{
  "positions": "rope",
  "decay_shape": "pow",
  "dataset": "wikipedia_en"
}
Each number is 50 + 12 x the weight over its row's rms, rounded and kept within 0 to 99. Layers, rows and columns count from 0. The size before them is the row's rms in percent of the matrix's.

# layer 3 attention query, 64x64, rms 0.0821, rows 0-25, columns 0-63
075:43 41 32 44 41 41 48 58 49 46 49 45 70 25 49 70 52 75 38 34 56 53 70 51 53 59 41 55 58 56 55 41 46 45 60 52 54 59 40 31 47 25 45 33 35 48 65 55 28 50 59 63 72 45 72 64 73 56 35 42 49 54 63 43
086:50 60 43 50 44 47 59 55 35 51 50 45 41 26 27 73 28 51 42 54 62 48 70 74 69 57 58 37 51 44 45 54 61 58 31 63 38 47 44 59 48 23 63 48 38 37 52 43 54 66 58 63 35 47 53 46 76 52 43 54 65 29 59 41
090:59 57 54 64 73 37 38 36 59 46 52 43 30 67 55 40 42 61 79 51 54 36 42 38 40 38 48 43 43 57 35 55 46 44 32 46 56 49 56 54 47 65 63 63 61 43 51 61 52 27 56 37 28 57 23 28 39 56 48 45 64 54 71 59
086:43 49 47 47 45 54 70 39 54 47 47 51 63 35 57 63 22 47 61 58 64 66 84 44 66 68 36 60 46 71 51 52 53 53 53 58 39 64 61 55 50 22 41 55 42 37 36 66 29 50 63 39 54 51 71 51 53 56 49 53 60 52 62 31
086:59 39 40 45 54 51 62 37 51 61 51 61 63 40 39 51 31 66 27 40 56 47 46 51 73 52 70 43 63 33 62 52 61 60 58 55 41 50 54 46 49 58 56 32 34 48 47 33 46 57 75 56 64 68 53 75 80 45 48 46 51 25 55 36
107:65 58 48 44 72 25 80 44 50 56 40 57 64 45 56 44 43 46 63 31 71 46 57 67 53 73 39 46 33 68 67 50 37 62 38 63 53 52 49 36 68 39 72 46 64 53 31 47 40 40 49 52 48 47 61 54 43 37 44 49 55 33 62 53
127:53 54 59 65 63 44 49 43 48 48 43 59 44 72 53 51 73 17 48 59 43 54 52 56 38 34 36 55 45 46 54 45 40 41 38 54 46 45 38 50 43 36 48 65 59 37 63 63 74 28 26 55 25 49 42 23 33 58 56 52 49 61 50 64
099:36 37 59 57 61 52 59 53 46 63 44 57 50 49 61 51 59 13 35 49 43 70 56 45 59 50 54 42 64 45 41 57 52 56 51 58 40 47 37 47 58 36 58 19 34 48 63 35 40 58 49 70 50 87 50 52 75 43 67 58 53 40 52 54
118:62 56 44 54 41 65 39 69 38 44 39 70 49 32 77 23 27 46 74 41 46 40 35 57 57 60 57 32 43 43 44 64 57 36 39 39 48 46 49 42 41 42 71 48 49 62 47 52 48 50 52 54 34 68 65 62 50 65 63 69 58 61 56 49
101:37 52 66 54 42 53 27 71 54 55 74 57 40 43 39 67 53 45 50 53 41 69 65 57 52 58 41 47 36 38 46 76 41 80 43 37 39 38 48 68 41 51 24 54 55 46 63 64 59 48 53 51 60 39 57 45 49 60 71 57 49 55 57 27
114:46 59 29 57 63 77 48 66 59 67 63 62 33 28 45 54 44 60 74 53 35 60 51 51 36 54 56 39 66 37 49 59 56 73 61 58 46 54 54 47 64 27 64 53 62 37 70 39 55 42 50 35 35 31 54 49 41 41 42 61 61 58 40 51
123:55 69 72 59 49 52 50 59 57 31 48 40 38 53 68 48 59 63 34 29 41 39 48 35 40 52 62 41 55 34 47 45 33 51 38 55 24 49 40 47 42 50 60 67 44 49 51 48 34 21 58 61 59 50 47 59 74 71 32 58 67 36 54 62
117:41 33 35 54 37 45 74 58 47 36 53 50 47 40 58 34 44 42 60 10 24 65 57 54 49 54 37 59 51 55 66 58 46 38 41 54 49 53 34 65 63 44 58 62 28 37 49 50 55 54 52 46 50 46 75 57 53 66 60 54 61 39 27 59
120:67 41 53 67 42 43 46 68 33 55 32 35 61 78 41 56 50 40 54 60 37 49 65 56 45 28 62 46 47 54 52 63 36 49 53 60 68 68 39 46 30 37 66 53 47 37 63 54 58 37 44 73 71 43 54 48 43 54 44 44 36 44 73 32
104:60 34 44 38 47 50 73 41 52 46 32 52 34 38 54 69 64 62 53 29 41 37 47 76 45 53 42 64 65 38 43 49 50 45 71 49 60 69 48 72 49 70 45 40 50 48 59 49 57 29 45 52 38 79 35 73 53 49 54 49 43 49 40 41
115:40 61 37 61 65 32 46 60 42 25 50 60 47 55 35 54 51 37 62 43 71 59 31 62 59 38 41 58 45 28 27 42 38 65 32 50 73 37 53 49 60 44 61 47 35 54 59 31 55 55 47 51 33 42 41 41 63 50 50 56 23 65 59 52
084:37 40 48 38 24 57 45 67 36 51 59 51 64 30 31 44 47 50 56 46 44 70 63 67 74 57 63 38 66 40 57 49 64 75 45 63 49 51 62 58 62 43 54 42 37 66 59 46 53 66 39 67 51 42 62 70 70 45 47 61 42 37 44 45
094:46 23 45 48 34 46 63 55 57 35 37 53 62 44 51 52 49 63 56 23 44 61 60 37 75 37 51 59 50 37 73 34 60 66 53 53 62 41 44 43 55 72 33 37 28 44 69 40 43 50 48 47 59 69 60 53 70 36 57 53 46 60 48 41
086:48 40 54 68 56 53 44 49 55 51 46 41 43 77 36 47 76 22 76 61 36 58 40 39 44 54 42 55 40 53 51 51 45 29 42 31 62 51 59 49 51 43 35 68 81 51 39 57 52 49 49 56 36 45 55 44 22 47 62 50 42 71 48 54
106:44 38 39 35 38 51 34 61 57 47 53 59 67 25 52 56 58 69 63 40 59 59 61 38 38 49 41 59 68 39 29 50 53 57 58 48 50 47 41 68 25 75 49 50 43 78 58 55 46 42 39 45 44 31 62 54 60 41 26 36 56 42 37 57
088:37 53 59 65 67 40 69 11 58 45 56 40 43 72 41 43 31 34 48 47 46 58 36 46 26 55 46 55 57 62 30 39 28 40 43 45 33 53 53 45 46 50 41 66 50 53 48 66 37 49 44 52 30 44 30 49 45 71 48 46 59 50 50 56
107:46 31 42 71 58 74 56 57 62 61 38 64 56 47 47 58 28 44 39 63 32 39 52 39 53 62 55 47 44 36 62 28 30 49 58 54 57 46 61 56 73 49 34 56 52 40 35 75 59 72 69 53 63 51 45 63 68 40 42 57 51 44 44 53
071:66 45 52 54 75 64 46 25 56 42 45 56 45 57 34 61 69 50 36 42 40 36 46 26 52 38 44 63 52 43 49 41 68 46 61 57 48 25 33 52 35 62 44 58 61 44 54 53 62 38 33 33 29 41 54 48 35 52 41 50 44 66 42 77
118:54 40 51 52 50 56 57 44 51 25 65 47 51 28 36 42 46 58 35 15 65 43 36 45 62 59 73 43 56 59 55 48 64 48 57 45 39 53 43 56 78 43 38 35 41 36 50 55 38 51 59 44 39 25 75 54 47 34 43 64 41 45 49 60
114:49 51 46 50 52 64 32 62 48 55 40 65 37 61 57 46 38 64 30 67 43 62 49 47 53 46 49 74 50 82 54 75 46 58 40 28 78 61 52 54 43 46 58 61 57 56 49 46 40 48 80 56 47 54 29 51 64 55 40 51 41 55 33 36
121:46 62 51 44 50 49 41 55 47 50 40 65 55 53 53 57 68 64 52 48 43 36 37 70 33 41 43 57 57 53 40 56 56 51 55 36 61 57 55 78 51 53 72 47 47 53 55 40 45 73 10 54 63 55 68 24 47 76 38 47 56 51 69 51
# layer 3 attention key, 64x64, rms 0.0812, rows 0-24, columns 0-63
057:54 36 47 65 50 73 59 50 57 72 47 70 58 56 62 52 55 27 57 55 50 58 39 40 52 46 37 24 67 47 59 57 68 43 45 47 65 47 62 43 46 34 40 67 45 55 50 61 78 49 70 54 49 36 55 41 31 41 34 37 32 35 46 45
089:49 51 43 20 62 54 46 40 41 63 61 49 58 33 61 68 39 67 32 45 44 62 39 62 49 38 56 50 57 56 24 55 69 50 44 55 65 72 35 72 48 58 67 49 51 50 42 69 41 41 25 56 44 46 56 56 42 47 75 61 52 53 33 46
096:69 59 30 74 59 62 66 52 56 50 30 33 48 41 58 57 45 53 59 29 56 46 46 56 32 50 60 21 72 41 36 45 43 39 50 56 58 51 52 50 57 48 48 60 26 40 33 66 64 52 43 46 47 49 39 68 46 41 53 25 54 69 42 64
087:32 57 35 56 71 53 41 44 53 51 62 47 61 48 52 62 49 50 41 31 41 47 54 65 36 36 30 63 41 60 20 52 57 66 52 40 58 65 46 42 44 44 56 20 61 54 43 46 39 43 46 32 43 55 34 43 59 62 76 45 40 49 73 35
084:37 43 47 68 58 60 31 22 57 43 48 58 54 50 53 53 51 56 44 49 50 48 69 41 45 30 37 60 52 70 33 45 38 65 51 45 39 45 44 61 46 32 66 30 73 44 43 52 30 69 61 56 22 64 54 57 61 44 49 58 24 44 47 56
094:60 53 48 48 50 37 49 52 64 53 44 65 62 47 43 64 49 61 22 35 54 66 55 69 64 53 19 52 63 36 37 53 41 60 60 41 45 35 57 58 66 44 52 46 70 51 30 33 51 38 47 74 44 55 57 54 36 76 60 44 69 44 58 54
115:58 46 47 52 56 46 56 64 52 50 53 61 46 53 44 46 45 48 45 36 52 52 55 45 55 63 82 36 53 45 53 60 43 50 36 68 44 56 49 57 81 32 40 63 39 54 54 63 60 42 40 61 68 30 52 52 28 38 52 51 70 46 30 91
112:35 18 48 33 67 49 49 45 64 60 42 56 27 41 28 49 52 36 63 41 50 59 62 42 61 69 51 50 52 58 27 28 67 41 50 60 30 51 43 44 52 31 47 51 51 42 40 48 50 44 50 55 41 44 70 61 58 56 49 21 53 62 67 43
110:33 44 63 54 32 46 73 58 50 38 58 48 43 36 78 52 46 59 52 37 58 47 43 33 55 52 60 44 67 50 60 64 47 43 51 39 56 52 46 77 41 48 69 54 45 44 45 75 44 60 37 64 60 35 51 41 66 54 56 75 30 75 54 60
099:51 64 62 44 54 60 37 50 57 42 44 75 60 37 67 45 37 20 55 60 20 49 43 38 41 42 43 62 44 50 45 57 43 55 58 38 57 70 34 69 69 46 34 63 57 53 36 55 60 54 34 52 48 59 43 46 31 42 63 48 75 36 58 41
103:56 61 58 45 64 51 54 44 45 51 18 48 55 37 71 59 60 66 41 32 57 54 56 41 48 49 52 56 55 45 51 73 62 43 38 56 52 38 25 63 27 55 25 53 47 45 42 51 49 72 50 63 23 50 52 54 37 70 56 66 70 44 49 39
123:46 30 35 51 49 57 59 36 55 45 61 21 49 59 50 52 42 64 42 71 57 68 45 67 36 41 35 71 65 60 69 44 57 55 32 48 62 52 55 75 64 42 55 55 63 47 35 61 54 53 64 37 49 60 65 79 57 50 67 45 51 50 60 53
110:43 46 65 46 56 46 72 43 43 31 52 43 59 31 35 58 50 21 35 63 32 44 38 55 46 60 49 58 40 32 74 42 59 64 55 45 53 50 49 55 38 63 57 45 43 28 30 69 67 46 31 65 37 44 40 53 39 68 50 47 51 39 40 66
118:59 43 42 26 65 69 52 50 44 64 61 52 54 55 44 39 57 53 47 35 44 44 58 63 63 54 66 70 42 47 49 35 47 27 76 53 51 46 49 45 56 47 58 51 50 46 60 42 82 54 74 43 42 58 69 64 49 53 43 27 62 76 65 43
106:44 69 38 57 71 31 58 32 43 69 55 37 59 40 41 55 59 36 28 40 44 39 61 43 85 56 45 57 60 47 58 77 56 77 55 48 37 54 65 44 43 39 62 66 43 46 48 29 50 39 47 35 43 52 43 51 51 44 47 56 36 48 53 53
113:35 49 61 52 40 28 49 69 57 61 55 64 45 46 56 67 39 40 52 69 62 67 67 46 61 44 53 50 52 47 49 48 66 28 38 58 56 57 61 51 36 46 67 39 36 47 55 45 58 65 50 73 40 86 40 43 52 26 32 37 55 48 40 46
087:46 49 54 29 65 36 28 37 40 33 70 47 48 48 63 64 60 39 35 60 35 58 40 43 34 42 31 79 51 54 52 61 50 59 56 44 47 52 53 66 34 56 59 27 58 45 52 33 22 68 63 44 48 56 56 39 56 58 61 52 62 43 55 36
083:43 55 38 45 51 15 40 56 53 59 42 50 53 45 57 49 69 50 50 57 36 53 56 46 42 49 40 58 44 63 73 39 63 58 46 39 33 61 50 63 58 59 64 16 58 33 53 37 22 51 63 38 52 78 52 47 55 47 60 62 59 55 71 52
066:34 57 57 72 41 48 52 60 42 59 52 53 54 52 59 35 46 25 53 56 61 62 52 43 68 53 53 51 33 49 59 60 42 52 48 43 66 44 39 23 55 64 33 47 44 62 39 68 60 43 32 52 66 36 31 31 53 56 56 18 34 38 59 37
084:39 47 62 50 51 32 62 63 55 68 69 65 56 47 49 39 44 49 37 70 31 36 49 57 39 63 52 64 46 70 71 50 70 46 34 45 49 54 82 42 41 65 55 60 60 58 23 47 58 60 60 57 48 53 70 43 42 52 68 54 38 41 47 45
095:60 48 50 72 60 62 53 62 47 45 50 56 40 31 39 44 36 40 56 49 76 60 72 55 42 27 62 32 39 52 30 45 34 40 32 65 54 41 62 53 61 36 56 64 48 55 45 57 70 44 43 54 53 45 57 59 36 51 43 53 41 54 31 83
107:42 70 49 41 56 54 62 63 64 35 68 41 53 31 73 53 45 54 61 42 51 57 56 51 38 38 37 61 19 45 71 55 58 57 52 30 50 49 51 59 48 42 48 44 65 36 50 56 23 40 68 53 60 47 43 68 67 61 59 48 39 67 45 28
112:40 42 62 43 43 47 29 33 61 43 56 54 47 36 49 60 58 48 61 70 43 57 49 30 55 37 21 55 47 58 61 52 68 43 70 53 38 42 48 38 30 59 55 54 71 45 23 47 29 59 51 56 40 59 58 48 57 48 54 36 27 45 69 32
108:69 54 31 61 68 51 83 38 53 61 52 50 49 34 30 39 58 31 58 43 71 55 50 60 56 60 49 26 59 39 67 54 39 39 49 71 48 48 49 33 63 50 48 32 66 49 48 56 69 53 67 63 44 47 37 61 40 42 57 51 44 46 61 68
107:46 52 42 48 41 57 68 65 43 64 54 57 45 49 41 59 40 49 47 41 64 24 30 49 50 21 55 61 42 22 58 44 31 38 37 54 42 40 48 37 55 42 66 73 49 55 36 53 53 39 38 60 70 40 66 64 31 57 30 60 63 50 57 56